Weights of a small GPT-style language model, trained from scratch on English Wikipedia.
Size: 9 layers, width 256, 4 heads of 32, MLP 1024 squared leaky ReLU, vocabulary 6539, 7.61M parameters.
Training: a variant of Muon for these matrices, 5085 steps.
Each number is 50 + 10 x the weight over its row's rms, rounded and kept within 0 to 99. Layers, rows and columns count from 0. The size before them is the row's rms in percent of the matrix's.

# layer 3 MLP down, 256x1024, rms 0.0184, rows 51-105, columns 512-639
101:69 59 59 60 60 27 52 47 46 52 54 64 50 48 41 43 57 43 50 44 23 46 35 64 59 45 48 58 51 52 58 73 55 46 63 48 39 56 48 67 46 40 44 51 62 52 40 37 34 64 58 72 56 49 47 61 55 52 53 57 68 60 51 56 36 38 48 40 35 48 50 31 53 42 44 52 44 51 41 39 58 58 48 51 48 56 47 39 50 51 52 50 45 58 67 39 48 55 36 35 56 59 46 56 41 47 50 54 62 49 49 38 61 60 58 35 59 32 45 43 38 40 43 38 58 54 52 48
098:38 71 60 37 59 52 56 38 55 46 34 50 55 66 50 57 56 55 33 49 38 62 45 72 50 42 66 46 57 53 59 45 41 50 57 44 51 57 49 50 56 46 23 70 69 57 50 45 30 48 37 47 48 38 46 49 42 46 42 57 42 56 48 51 51 46 51 48 49 58 40 48 59 45 65 43 54 51 59 43 46 60 45 38 35 35 33 46 61 33 56 31 75 60 42 43 50 42 36 65 47 52 37 44 57 57 69 64 61 54 41 61 49 63 46 67 41 49 57 59 55 48 38 43 34 57 46 41
102:42 57 47 42 37 52 59 48 44 43 47 68 62 46 50 44 70 45 51 39 53 34 35 38 57 42 65 36 42 55 44 67 62 60 61 34 42 36 51 41 63 61 58 41 37 50 53 34 43 55 36 46 67 41 54 36 39 38 40 36 64 52 47 47 50 50 43 44 64 49 61 43 38 50 62 53 47 65 52 53 56 72 56 39 49 46 38 40 49 48 45 62 72 47 44 49 42 49 46 41 52 71 40 67 57 58 58 46 59 61 44 52 51 44 50 50 44 41 43 68 43 59 50 59 58 50 39 39
099:45 38 60 54 43 48 58 46 42 65 37 44 49 49 40 43 69 56 53 67 50 51 44 50 41 46 70 53 54 47 52 47 49 55 44 64 66 53 26 52 54 52 46 68 53 48 72 35 60 69 31 34 46 66 34 51 57 43 26 38 57 55 35 52 42 61 63 27 41 44 55 46 47 45 37 60 53 61 54 52 51 51 42 45 58 49 42 55 45 57 36 70 53 43 65 47 59 57 48 55 29 59 36 41 72 41 64 76 53 61 51 59 56 43 45 32 51 59 71 56 55 45 48 53 62 40 56 56
103:43 53 52 38 45 44 61 66 49 40 42 43 41 59 53 44 42 45 56 29 56 39 44 46 28 47 66 43 54 54 48 56 61 50 57 54 40 53 52 57 73 65 61 38 46 52 46 50 49 48 47 51 46 50 48 37 53 59 35 65 44 41 61 64 54 62 57 48 40 51 44 64 46 59 38 48 59 44 58 49 19 20 48 45 33 47 48 73 47 64 55 58 51 54 47 39 44 42 67 35 32 56 61 32 54 52 59 59 40 41 39 35 38 51 43 52 53 55 37 39 49 53 67 41 34 46 52 34
102:41 40 66 69 48 45 50 57 61 42 44 54 59 42 49 55 56 60 57 53 55 39 50 63 41 60 59 49 65 42 41 58 57 51 53 52 52 35 39 50 46 44 43 52 67 34 54 45 40 45 60 51 43 53 60 30 39 42 43 60 54 47 45 57 46 38 54 55 72 53 61 57 49 30 40 56 53 42 60 58 44 36 30 52 47 59 34 40 64 70 62 37 47 55 51 44 66 49 38 67 45 56 37 36 29 51 58 42 63 65 58 55 61 60 46 59 59 57 44 54 53 48 60 40 50 43 49 45
102:44 43 45 41 41 46 55 67 54 63 41 61 54 46 53 44 52 52 51 53 39 56 52 50 46 66 62 50 55 59 47 52 39 46 55 35 41 46 52 68 28 39 51 66 32 42 39 32 67 51 45 54 53 49 48 59 39 39 38 60 62 37 39 42 68 57 41 43 64 45 40 47 49 61 58 50 50 45 50 72 54 62 57 40 64 48 63 52 52 34 43 36 49 61 62 57 46 42 50 47 52 52 45 59 48 43 50 30 61 45 39 53 51 32 50 34 66 36 60 60 52 51 47 65 50 68 57 55
099:23 53 26 48 46 52 45 52 27 38 33 41 56 42 43 35 39 48 37 57 45 60 59 39 42 46 52 46 50 50 37 63 47 22 57 58 67 64 44 53 47 39 51 59 41 43 41 36 61 52 46 42 34 60 48 21 53 57 40 54 40 56 59 56 44 47 41 48 74 30 41 56 64 73 50 40 48 62 77 49 48 55 56 63 52 46 62 59 43 51 57 63 41 45 58 38 47 38 65 52 46 63 58 48 44 47 43 62 47 43 51 55 55 42 46 64 42 59 50 57 66 45 64 45 59 39 42 60
095:58 57 42 69 52 39 42 43 49 35 62 43 47 45 43 42 61 44 43 30 51 50 57 79 50 46 61 56 58 47 51 60 35 48 51 59 52 43 48 42 58 46 55 63 56 44 62 51 71 43 37 55 44 55 46 62 62 45 68 52 44 68 45 59 61 51 49 38 47 38 41 51 48 35 53 52 44 35 41 43 49 69 52 54 58 45 43 43 44 41 56 47 62 49 56 54 46 61 65 47 39 42 62 47 36 40 54 43 59 47 41 49 49 69 37 49 61 44 46 41 42 41 61 45 42 59 42 46
098:38 52 55 55 57 54 43 46 39 59 40 51 43 53 45 51 57 44 59 59 40 60 44 62 41 59 39 37 37 49 53 37 62 54 48 62 53 52 52 48 43 54 58 46 67 37 55 54 56 29 53 55 27 36 64 54 60 51 60 60 56 43 59 58 44 65 46 55 22 39 43 60 46 49 60 63 48 53 47 61 55 64 62 46 51 48 64 56 46 34 47 57 48 47 52 33 58 40 51 47 54 56 47 29 28 56 52 57 46 46 53 61 55 53 52 64 63 56 47 39 44 53 44 41 55 43 46 54
093:35 59 59 50 61 60 37 57 39 43 41 54 62 20 43 38 37 48 39 60 51 42 49 39 59 47 56 51 64 51 36 61 54 43 50 43 76 60 41 38 54 52 46 55 57 55 64 55 43 54 41 59 31 26 42 43 35 46 41 40 55 54 59 43 35 38 36 33 34 61 62 74 37 67 25 48 44 35 43 43 55 48 45 54 48 53 51 60 61 60 66 46 42 65 48 48 47 56 64 34 38 40 44 45 43 39 39 55 45 54 53 32 52 62 41 57 56 72 50 51 46 55 49 30 51 49 49 35
107:59 43 45 46 46 52 47 37 34 49 41 57 46 63 38 61 50 46 60 51 57 28 42 49 55 45 54 31 49 46 69 55 37 47 53 57 70 44 44 57 73 53 50 57 45 43 58 55 53 61 61 63 57 53 34 44 40 55 43 45 32 57 56 47 60 58 45 52 30 50 37 47 58 25 59 48 59 49 62 57 74 59 47 59 45 48 54 41 68 46 61 54 63 60 35 46 53 49 46 42 46 53 41 25 44 46 56 58 52 59 53 45 70 42 49 56 37 46 46 66 51 56 31 51 63 59 56 64
097:53 61 58 52 44 50 54 45 52 53 60 33 38 52 44 57 47 49 56 46 58 35 46 47 48 35 58 54 58 59 31 41 55 51 48 51 35 40 41 52 59 46 56 38 52 40 31 59 57 43 62 58 50 38 53 55 43 59 50 68 39 41 48 39 49 51 52 68 57 65 41 49 51 37 65 47 52 51 61 34 74 41 41 52 66 54 62 47 41 53 46 53 53 42 52 52 68 47 64 50 47 53 45 66 43 61 49 31 52 59 55 44 51 51 59 69 59 39 35 47 53 69 47 69 51 36 44 48
101:47 32 59 59 53 40 46 45 48 61 59 47 51 28 47 63 52 60 49 45 53 49 49 27 50 49 43 46 36 47 49 53 58 45 59 44 38 37 65 50 32 62 44 45 50 47 53 37 37 42 47 49 48 57 42 38 48 61 60 46 57 49 54 52 47 27 63 49 35 53 45 24 40 51 63 69 49 51 69 60 49 48 50 51 48 68 62 44 49 56 46 66 50 38 45 54 40 62 64 55 54 42 60 41 59 34 49 61 50 60 58 60 61 52 19 53 51 36 59 58 50 55 46 59 51 31 59 47
100:55 59 37 50 39 39 50 59 63 45 39 58 58 65 44 46 56 61 54 54 40 61 59 59 56 52 33 41 62 42 37 49 43 56 52 49 35 75 67 59 57 64 50 63 49 55 50 42 42 40 56 44 54 44 50 42 68 56 62 56 24 62 56 48 66 47 42 65 36 56 57 59 63 46 57 56 54 48 49 58 46 48 81 58 52 74 50 44 49 55 58 48 74 46 73 49 43 61 25 52 62 42 48 46 43 47 43 52 63 27 53 31 44 40 43 40 54 69 54 51 57 67 52 57 31 46 38 54
100:78 57 42 56 56 54 43 44 51 38 60 45 42 51 55 48 41 22 51 52 58 61 61 56 45 51 51 49 47 52 47 50 55 38 61 58 50 52 50 47 66 61 35 43 52 41 57 32 62 53 61 51 52 60 44 54 36 55 37 46 61 59 41 52 46 36 41 31 45 52 69 43 26 50 33 67 55 40 42 49 73 46 23 58 44 43 72 48 56 52 68 49 60 64 52 48 42 35 49 49 46 61 64 57 66 50 39 51 44 34 39 87 60 58 36 46 47 41 55 55 35 50 54 45 66 55 45 43
092:65 57 49 51 52 45 48 61 61 38 47 41 38 61 77 40 53 49 49 48 45 59 39 34 48 45 59 59 58 48 56 41 44 70 59 47 61 37 44 39 59 40 50 38 56 60 62 54 48 32 43 48 48 58 66 68 45 52 48 44 65 48 50 57 40 43 64 53 32 54 50 38 47 46 51 49 39 42 42 58 33 54 55 54 49 38 42 51 21 44 21 50 71 42 51 49 51 56 50 46 45 55 49 51 64 35 63 54 46 39 43 38 50 35 49 55 53 46 36 73 56 43 42 55 50 57 43 48
099:44 63 47 56 64 78 38 47 62 53 58 49 70 66 44 36 38 60 61 54 69 46 39 58 39 50 37 54 44 59 54 57 55 45 56 37 56 49 66 40 55 42 56 64 43 51 43 56 52 49 53 71 43 51 56 52 53 34 58 60 49 55 39 43 42 44 49 50 44 31 61 40 47 44 63 53 57 52 36 46 64 51 56 23 44 46 69 45 47 37 41 31 61 54 55 50 60 42 51 54 63 31 38 49 55 63 69 66 39 62 41 44 22 34 50 71 69 46 44 54 38 53 40 63 56 56 40 47
098:68 48 47 46 62 41 57 50 51 43 48 39 36 49 42 40 45 42 53 49 24 59 55 53 57 44 59 54 51 54 62 70 41 60 62 42 36 53 53 56 45 60 63 41 59 50 58 34 61 47 50 47 48 50 55 53 64 53 49 45 44 59 57 45 35 46 62 57 27 72 68 47 49 52 63 53 77 58 60 42 50 48 58 45 59 45 32 47 46 60 48 61 54 62 49 39 59 51 46 43 54 56 53 41 60 42 58 47 51 40 47 48 45 41 39 50 71 67 49 44 38 46 61 52 52 62 42 64
100:54 45 44 54 34 58 48 61 80 51 41 42 47 48 36 51 42 53 59 34 48 48 57 57 71 46 62 56 47 55 54 49 46 40 52 65 45 45 43 50 54 62 56 86 61 60 48 72 35 36 70 48 44 65 42 56 58 67 54 66 60 49 47 37 52 45 46 37 62 39 41 57 50 57 49 41 54 41 58 38 48 49 46 38 39 54 40 51 54 42 59 49 40 54 36 58 66 36 57 50 62 38 69 50 53 22 45 47 53 49 44 52 65 32 51 52 48 56 41 53 53 32 34 40 36 41 75 67
100:55 61 51 57 67 36 63 42 38 54 62 76 44 63 59 36 36 57 38 48 52 75 50 42 50 70 61 33 42 75 40 63 61 59 54 40 47 50 44 50 54 58 53 41 56 58 50 32 52 49 45 43 54 67 44 38 52 53 49 48 40 57 52 47 44 37 43 55 45 63 39 54 62 50 51 49 42 48 43 58 57 41 41 66 49 46 51 54 45 41 38 49 39 51 48 43 45 52 59 41 60 48 38 48 36 56 73 41 64 45 50 60 48 64 42 58 47 53 53 58 58 50 56 52 40 58 40 51
102:54 42 42 53 59 44 46 45 41 63 47 51 57 50 58 60 54 51 39 44 43 40 63 37 50 58 57 54 70 49 49 52 44 56 68 59 36 61 53 51 51 61 68 52 44 30 57 55 56 63 65 53 33 41 41 41 42 58 46 42 46 51 55 52 26 56 47 50 57 55 51 44 41 34 70 55 70 54 52 68 56 51 55 58 49 40 46 58 54 42 48 56 50 27 53 55 45 47 38 49 51 39 45 43 75 54 41 48 43 53 57 54 33 54 42 51 56 49 39 32 57 50 53 52 45 50 46 50
099:70 45 53 54 43 57 65 45 35 39 47 47 63 44 63 49 62 22 33 39 69 59 34 53 46 54 37 56 51 56 43 38 38 54 51 42 69 55 40 55 54 59 46 59 38 51 53 55 43 49 51 50 58 48 68 39 39 64 31 54 53 46 51 48 37 53 37 49 51 67 51 45 45 44 50 51 39 54 71 52 50 39 39 48 46 42 50 59 48 37 29 42 56 37 62 36 36 50 44 67 67 38 52 65 66 53 45 61 58 45 38 57 38 50 48 52 49 43 54 51 39 60 43 55 59 37 59 52
111:54 54 48 55 52 53 49 57 54 56 52 50 60 45 29 62 57 67 51 48 60 76 38 45 43 48 50 53 51 58 44 50 38 38 31 55 57 52 43 36 76 58 53 45 58 45 44 50 38 46 61 56 53 48 41 48 51 60 46 36 48 56 51 59 64 41 43 44 39 45 62 54 49 52 49 60 38 48 36 63 42 40 46 47 62 54 54 42 48 45 45 54 47 45 29 48 51 59 35 43 60 35 31 46 58 45 48 47 69 52 45 48 46 66 69 54 42 24 44 59 46 66 54 38 53 47 44 36
097:55 28 41 44 57 55 28 54 55 37 53 49 62 41 66 49 33 45 50 30 52 58 46 56 55 52 30 40 49 47 50 53 57 48 61 36 53 42 43 57 46 70 45 64 50 37 53 70 58 60 27 32 57 61 41 59 49 75 52 58 84 40 54 28 49 45 37 52 58 47 46 58 60 49 38 40 41 54 45 71 45 45 43 51 46 46 50 57 63 37 50 58 50 55 50 37 44 37 60 52 55 43 48 49 53 58 49 58 58 39 48 41 59 58 70 71 48 45 53 46 36 79 40 53 48 51 64 36
097:60 70 49 40 62 58 27 46 51 61 38 54 49 55 39 60 48 47 65 50 52 46 79 29 43 53 40 48 61 26 53 54 46 55 43 73 49 39 61 50 56 30 42 60 32 44 46 67 41 60 64 40 49 45 38 46 75 54 63 46 51 51 55 49 30 44 59 61 38 59 58 58 54 49 68 51 53 65 56 47 55 32 44 38 56 48 51 45 46 62 43 46 51 55 57 39 63 35 44 51 65 51 50 57 37 52 62 47 52 39 56 41 60 54 53 36 53 53 53 55 48 47 35 47 45 60 46 46
098:41 44 57 43 73 49 37 52 53 46 51 81 36 49 34 47 35 52 59 41 49 37 61 42 45 59 46 62 50 52 37 74 50 50 52 40 45 32 45 77 58 44 55 43 34 47 52 43 62 60 50 62 59 38 56 54 69 26 42 61 56 40 58 43 55 49 59 44 75 60 52 40 52 67 66 70 33 55 54 42 49 51 40 57 47 41 60 47 30 55 41 55 61 50 36 41 65 52 46 45 55 54 57 55 42 39 38 56 66 59 44 47 65 46 49 62 57 61 61 56 46 51 51 42 41 59 83 26
100:39 47 47 51 56 59 39 53 57 64 46 48 63 46 41 39 42 76 53 42 48 54 60 47 50 44 57 42 61 51 61 50 51 42 32 39 42 38 44 41 62 59 54 34 65 51 54 39 44 64 54 47 33 49 59 56 47 46 43 44 78 39 49 42 47 55 28 41 57 66 46 33 44 45 54 43 57 45 61 57 51 40 39 20 56 42 48 55 69 59 63 50 29 61 60 51 67 62 37 46 52 44 48 55 65 74 24 73 38 53 47 44 51 55 60 50 39 53 59 47 53 52 65 35 57 46 35 49
104:68 40 58 50 47 46 59 59 48 61 56 47 47 57 37 57 56 61 61 45 66 47 37 49 53 54 60 54 33 55 47 59 64 58 54 39 50 46 74 47 43 49 41 42 45 67 47 55 46 62 52 46 46 39 58 44 39 63 54 47 37 54 55 45 59 58 44 55 41 43 52 43 44 68 49 49 40 44 56 33 67 63 61 65 71 46 56 36 40 42 49 60 51 38 36 54 47 55 55 42 48 54 60 59 40 59 47 57 50 46 45 63 50 54 47 49 40 41 59 50 43 48 27 51 57 38 41 51
097:57 63 67 53 40 39 56 58 51 30 59 44 59 36 58 59 49 39 39 42 50 72 52 35 54 63 42 49 59 61 39 54 57 39 44 45 36 39 49 35 37 57 58 57 50 39 52 45 52 37 35 38 51 42 50 45 46 50 39 67 57 41 69 56 46 37 60 40 49 55 46 49 24 47 43 37 34 55 62 53 45 49 67 46 77 47 53 63 64 50 65 56 33 50 54 46 51 40 53 32 35 55 53 43 56 74 59 53 55 38 56 38 44 68 53 49 47 49 68 61 42 23 38 41 52 50 41 66
137:41 76 43 54 60 51 33 40 65 58 65 51 43 50 63 55 27 57 53 57 51 49 32 39 41 47 50 48 54 51 25 63 52 50 38 41 63 34 46 71 57 64 40 45 46 53 39 57 32 46 31 68 47 48 26 64 30 52 60 47 54 42 43 55 53 41 63 45 50 67 62 56 44 46 41 62 35 64 58 55 38 55 40 44 50 40 27 54 51 45 52 45 61 65 25 55 40 75 36 53 46 57 62 35 51 47 50 66 64 59 43 48 49 65 43 39 56 32 57 37 58 43 68 56 56 46 49 82
093:41 45 45 48 38 47 41 56 32 55 61 39 54 59 67 48 51 57 48 61 58 45 47 45 59 66 56 40 58 59 53 51 50 48 57 49 45 48 57 60 64 65 56 71 42 49 47 46 69 47 62 53 47 37 53 42 53 53 51 65 40 55 30 54 58 43 44 54 49 48 51 42 36 39 46 26 44 38 60 46 56 60 31 41 42 55 75 48 46 32 54 60 55 48 62 56 48 37 53 42 54 52 49 62 50 54 71 50 45 51 51 43 63 54 53 58 44 59 44 28 56 42 31 69 52 37 45 65
101:47 44 37 69 43 38 44 54 38 49 42 45 60 50 45 42 35 46 39 54 52 44 53 50 54 56 67 46 45 48 54 52 68 42 42 78 53 48 69 38 47 36 52 41 54 38 60 42 67 58 51 65 47 25 48 46 62 49 63 47 73 38 50 47 46 38 68 41 40 43 46 51 60 56 57 40 57 33 52 76 28 66 48 44 60 44 61 63 55 66 51 48 52 62 48 59 60 55 45 44 48 48 69 60 55 40 57 54 50 50 55 42 49 49 55 74 61 50 64 58 73 53 44 42 32 38 59 31
098:41 44 39 56 31 34 75 64 47 48 61 50 38 29 40 41 41 31 46 48 43 49 62 45 34 58 38 55 68 48 62 57 66 43 50 62 46 47 43 58 55 49 57 62 40 30 48 38 58 60 60 52 43 45 57 52 60 50 62 42 62 40 51 48 40 73 37 52 56 58 53 52 63 39 49 65 47 54 48 49 53 61 54 48 60 50 51 50 56 10 56 64 60 41 52 50 32 42 71 59 62 47 46 38 43 56 64 57 63 54 58 42 60 58 51 43 39 60 44 49 53 47 54 59 59 61 60 45
099:29 57 44 44 45 72 55 69 52 40 55 58 25 57 52 48 39 53 35 63 51 56 45 45 59 61 41 43 46 48 49 53 40 69 72 32 66 42 44 60 40 34 48 37 49 66 47 48 54 35 58 43 69 46 48 46 49 59 49 50 39 56 45 47 59 35 46 46 47 56 56 77 45 60 41 46 55 55 73 50 53 61 50 62 58 55 38 55 47 61 62 40 55 54 52 46 64 41 46 50 39 64 50 50 59 54 53 50 60 58 48 62 59 59 46 35 62 44 42 32 62 44 49 73 44 37 64 44
100:31 28 46 69 52 70 54 54 45 34 41 50 49 50 54 61 50 48 35 59 33 54 60 53 48 67 40 37 35 61 64 50 52 38 36 62 40 68 35 49 47 41 49 58 49 36 47 58 42 52 53 61 46 39 37 39 26 44 67 53 49 57 44 41 40 59 38 55 46 65 33 41 69 54 76 62 48 63 25 50 55 48 58 57 59 54 44 39 57 53 70 56 39 43 61 59 63 46 39 55 63 46 53 33 51 50 56 52 51 54 53 51 42 28 43 56 51 42 41 53 45 37 56 57 17 57 65 44
101:35 40 63 48 57 72 71 58 53 57 56 42 47 51 56 31 46 62 55 34 54 27 56 40 53 44 49 41 41 54 60 46 27 40 58 45 50 25 50 55 42 48 47 40 48 38 44 37 55 61 67 48 82 61 51 45 56 55 60 55 49 34 55 48 57 51 42 63 32 41 45 58 52 53 42 58 40 39 57 53 54 65 36 35 59 69 36 62 36 62 42 50 49 39 74 43 47 52 43 44 50 52 44 62 62 58 52 27 35 37 39 72 34 53 51 46 57 52 50 63 52 57 57 56 41 64 57 63
100:47 58 61 60 42 66 50 52 47 59 51 43 66 51 58 60 45 40 60 45 64 56 53 45 63 59 51 38 61 34 35 48 67 48 66 28 55 60 61 36 48 46 39 65 42 38 35 58 66 50 37 47 63 44 51 37 43 35 44 54 53 41 42 48 42 45 69 46 37 41 52 45 55 55 64 57 48 35 46 46 46 65 46 68 56 63 47 67 43 36 54 53 64 39 44 33 28 22 51 53 64 25 49 45 55 50 60 33 50 41 51 49 48 50 64 61 38 40 48 58 37 62 51 56 47 45 52 55
097:52 58 38 32 58 55 50 24 49 55 49 62 57 58 63 57 68 59 50 51 58 65 59 48 13 52 49 55 51 32 49 44 47 63 47 32 44 39 47 50 27 48 54 60 54 43 52 58 51 47 63 52 38 46 41 60 53 34 46 41 64 47 54 52 71 48 66 38 44 58 37 43 44 45 50 46 56 69 54 57 48 47 44 53 41 51 45 53 39 55 36 49 44 39 50 48 50 20 54 57 68 50 50 30 73 40 54 51 35 55 44 52 63 48 40 42 49 38 60 44 61 56 44 52 55 47 67 72
118:62 61 45 61 46 64 50 57 49 38 54 56 66 72 39 39 58 49 51 28 51 41 45 56 51 29 49 45 52 62 49 49 36 28 27 30 53 40 43 47 63 60 60 58 56 56 57 58 36 49 52 26 45 51 66 52 50 20 46 43 40 44 39 49 50 44 56 58 30 63 65 48 41 67 40 61 61 53 43 56 52 47 50 55 43 60 47 54 39 60 58 59 31 58 41 53 53 51 36 51 45 41 37 44 50 61 56 56 36 54 44 58 55 53 44 39 47 49 57 41 51 43 49 40 44 65 45 44
105:37 47 45 53 43 32 45 49 40 49 64 59 37 49 55 39 46 49 44 49 47 54 28 43 47 62 62 58 51 45 54 42 48 55 53 53 35 68 50 60 52 60 42 44 60 49 57 52 54 55 83 52 47 51 45 39 53 55 41 42 57 83 58 42 72 45 56 58 37 67 45 43 42 49 50 42 60 54 50 47 57 58 61 46 54 60 37 43 49 52 56 43 36 55 49 35 56 38 38 37 58 68 49 51 52 38 40 33 37 37 39 39 52 41 38 51 45 52 61 50 59 30 52 29 41 56 76 59
091:70 79 52 46 38 44 59 48 55 42 47 54 31 47 59 53 39 42 54 65 57 39 54 43 70 48 54 53 35 51 44 54 48 30 53 48 57 37 38 56 57 46 48 47 67 40 49 50 73 59 52 69 60 54 51 49 45 74 47 49 54 33 41 57 45 67 38 63 42 59 52 48 57 49 35 50 49 46 35 46 45 43 45 67 55 48 23 52 54 47 48 48 67 52 57 41 63 76 47 46 41 43 51 34 62 40 43 52 59 49 29 38 34 76 52 45 45 42 53 53 58 62 40 50 46 40 28 59
094:44 46 49 47 52 61 54 59 48 36 51 52 59 52 53 47 49 35 58 45 35 50 59 54 48 50 68 40 47 41 65 73 60 38 58 50 56 53 55 51 38 42 77 53 52 61 53 38 46 33 28 36 66 48 44 56 59 35 62 58 47 38 53 46 51 47 54 40 53 67 48 45 76 47 46 35 43 39 36 35 53 46 49 52 61 56 33 55 33 50 47 43 38 69 42 40 48 37 45 53 53 39 43 49 57 34 46 59 50 53 56 57 43 55 49 38 43 49 54 58 66 66 39 63 58 51 42 40
095:51 55 64 45 31 53 52 59 45 44 40 48 46 46 36 57 50 53 59 46 66 44 47 42 50 42 56 43 50 32 48 38 53 48 43 53 58 55 60 38 65 67 68 50 69 56 61 48 51 46 56 53 43 35 47 56 53 60 37 31 51 55 52 42 55 35 54 58 60 59 44 51 59 47 49 48 57 42 58 50 55 46 67 46 45 49 44 64 54 45 41 44 45 40 58 44 52 56 52 47 52 53 70 62 48 62 38 41 26 50 57 37 54 42 37 59 68 52 48 57 46 38 80 61 40 47 62 88
096:59 52 29 30 70 46 57 63 57 56 53 47 42 39 54 52 51 43 40 48 48 53 47 68 47 57 65 49 46 71 55 61 58 58 59 46 43 51 55 33 70 61 47 71 42 41 48 29 48 51 52 44 64 46 55 43 54 52 55 36 43 45 55 59 58 47 49 38 45 48 47 33 52 47 44 52 53 58 39 46 52 51 50 57 74 59 42 62 35 61 36 42 51 55 48 44 42 45 65 60 51 48 29 43 43 52 37 56 34 56 43 48 55 52 66 54 54 43 61 53 64 40 53 58 42 70 65 55
102:36 29 53 49 41 49 58 61 53 59 47 51 51 53 60 57 46 71 31 60 58 60 58 51 43 53 37 46 48 51 49 52 49 33 65 55 46 53 55 57 58 47 44 48 53 51 41 34 34 51 43 52 60 58 54 52 49 62 41 57 44 38 34 55 49 55 47 54 49 33 50 46 53 54 61 45 62 59 41 43 68 45 46 57 47 46 45 49 58 61 35 49 44 47 63 34 54 42 61 51 51 37 66 45 52 35 39 44 54 50 59 37 51 40 46 51 47 65 47 56 47 46 42 56 58 74 32 55
100:52 65 46 37 31 40 53 51 55 39 37 52 45 38 37 45 61 60 72 53 52 52 46 34 66 61 41 51 67 49 50 59 51 46 51 75 53 48 39 62 59 59 69 55 52 27 54 32 61 59 73 44 50 25 32 46 54 56 44 67 57 44 43 48 68 51 61 51 74 50 43 56 63 27 37 59 52 63 79 54 57 42 59 46 48 47 58 45 45 33 37 31 58 61 42 42 61 40 51 55 50 43 55 42 49 44 47 41 58 70 44 47 42 61 42 57 55 60 46 40 54 61 58 62 59 35 69 53
105:58 35 63 52 45 45 53 54 44 55 65 60 52 45 69 49 34 40 60 41 43 54 52 54 37 40 49 46 32 41 51 67 54 55 51 39 47 52 47 38 41 64 47 39 44 56 51 46 35 59 46 67 48 41 44 40 53 63 38 72 40 49 44 56 37 48 54 48 33 47 51 51 47 37 71 40 39 59 33 47 54 58 58 55 55 53 46 62 60 51 59 44 46 37 47 55 51 53 52 65 61 71 46 53 48 69 30 35 42 64 45 29 65 26 63 68 71 54 50 52 47 50 62 47 48 47 51 50
101:53 32 50 49 50 52 59 43 50 54 47 60 63 65 50 29 40 64 47 39 47 61 50 60 62 37 33 40 56 51 50 33 54 56 61 31 57 55 53 46 31 38 41 27 46 62 44 43 48 48 54 57 53 49 61 37 52 54 50 49 62 49 39 53 48 56 30 50 46 57 33 57 47 42 44 39 47 39 52 36 44 44 40 49 43 43 52 42 35 65 50 33 57 65 56 46 49 68 55 57 47 44 34 48 35 35 49 57 45 42 29 57 47 57 53 63 45 64 36 52 61 49 38 58 61 49 60 45
099:53 49 60 61 45 50 54 60 59 48 44 54 43 56 36 37 48 47 33 35 52 43 42 36 49 37 45 55 57 50 58 46 33 46 52 47 70 49 49 55 47 57 60 47 68 16 47 66 51 17 47 66 50 67 47 36 64 67 40 55 41 53 54 32 58 45 52 43 55 57 55 45 60 36 55 28 47 55 45 58 59 48 47 62 42 43 60 51 59 59 52 56 57 48 53 44 67 55 49 46 54 39 51 44 32 49 64 42 45 50 56 51 52 46 54 41 60 62 51 42 47 55 39 41 50 48 61 35
100:59 59 59 60 54 34 52 41 41 48 41 57 38 45 65 41 54 65 63 70 44 51 42 57 49 58 52 42 58 48 39 42 49 56 64 69 49 35 45 49 19 43 37 56 46 58 30 51 67 58 42 45 55 49 38 47 58 51 68 52 47 36 55 41 53 37 45 56 73 33 45 38 49 64 51 54 49 70 54 51 62 62 72 49 60 40 60 57 48 43 64 49 42 45 49 47 31 43 40 34 48 69 48 49 34 58 55 54 34 53 52 42 49 45 54 42 32 47 40 56 55 49 63 39 39 58 51 33
093:52 31 64 58 50 61 61 56 50 48 58 43 48 50 30 51 41 56 48 48 64 71 43 69 40 47 55 52 51 52 43 60 43 48 37 52 67 60 60 37 63 49 37 44 56 43 35 42 58 53 44 52 29 58 50 48 45 67 53 56 62 43 39 51 58 70 59 30 26 50 58 32 50 68 47 68 46 27 37 44 52 52 47 60 53 64 53 33 51 40 48 40 62 63 54 50 44 29 41 41 50 66 62 46 62 37 51 37 43 49 67 68 45 61 51 57 58 42 69 41 35 64 52 53 39 42 27 86
098:40 49 38 51 49 42 49 55 43 62 52 56 40 53 44 55 51 25 36 63 50 57 56 54 48 38 47 43 39 42 53 42 45 43 52 66 47 62 63 39 57 58 48 68 37 59 49 45 56 48 55 49 41 62 51 51 49 64 46 59 43 63 53 49 55 64 44 55 40 53 39 47 64 70 26 31 50 58 55 67 38 46 64 39 49 43 56 53 57 44 63 49 39 63 57 62 43 67 57 54 49 55 58 57 48 35 58 45 28 70 44 69 46 54 57 29 65 44 44 70 55 58 73 54 59 45 47 44
106:37 58 51 39 62 55 46 44 44 78 72 47 40 43 50 51 60 42 45 68 47 45 41 60 51 59 51 60 44 64 59 44 43 35 47 59 73 55 46 69 39 30 49 47 48 58 58 43 56 69 42 39 48 62 38 50 46 59 41 62 38 49 48 61 52 47 60 38 44 47 61 54 50 33 45 58 48 43 60 47 55 50 42 54 46 60 54 60 49 56 39 44 33 53 36 60 55 32 49 59 52 54 63 60 50 59 49 51 46 51 38 49 45 44 58 53 19 55 50 49 62 40 39 49 64 37 53 46
100:65 40 39 38 67 35 51 48 48 39 54 69 50 60 63 67 33 53 41 41 43 74 54 58 56 68 42 52 39 58 44 55 48 66 53 44 36 60 74 46 40 56 82 54 51 42 38 44 43 68 67 38 61 50 46 65 61 46 40 48 62 44 41 50 61 31 30 47 57 51 49 38 37 31 50 62 49 48 44 36 57 44 46 38 54 37 71 45 57 43 56 65 32 28 43 58 75 45 39 60 52 44 50 48 23 43 32 46 32 47 41 59 75 51 55 49 48 48 62 65 48 52 60 61 48 64 35 37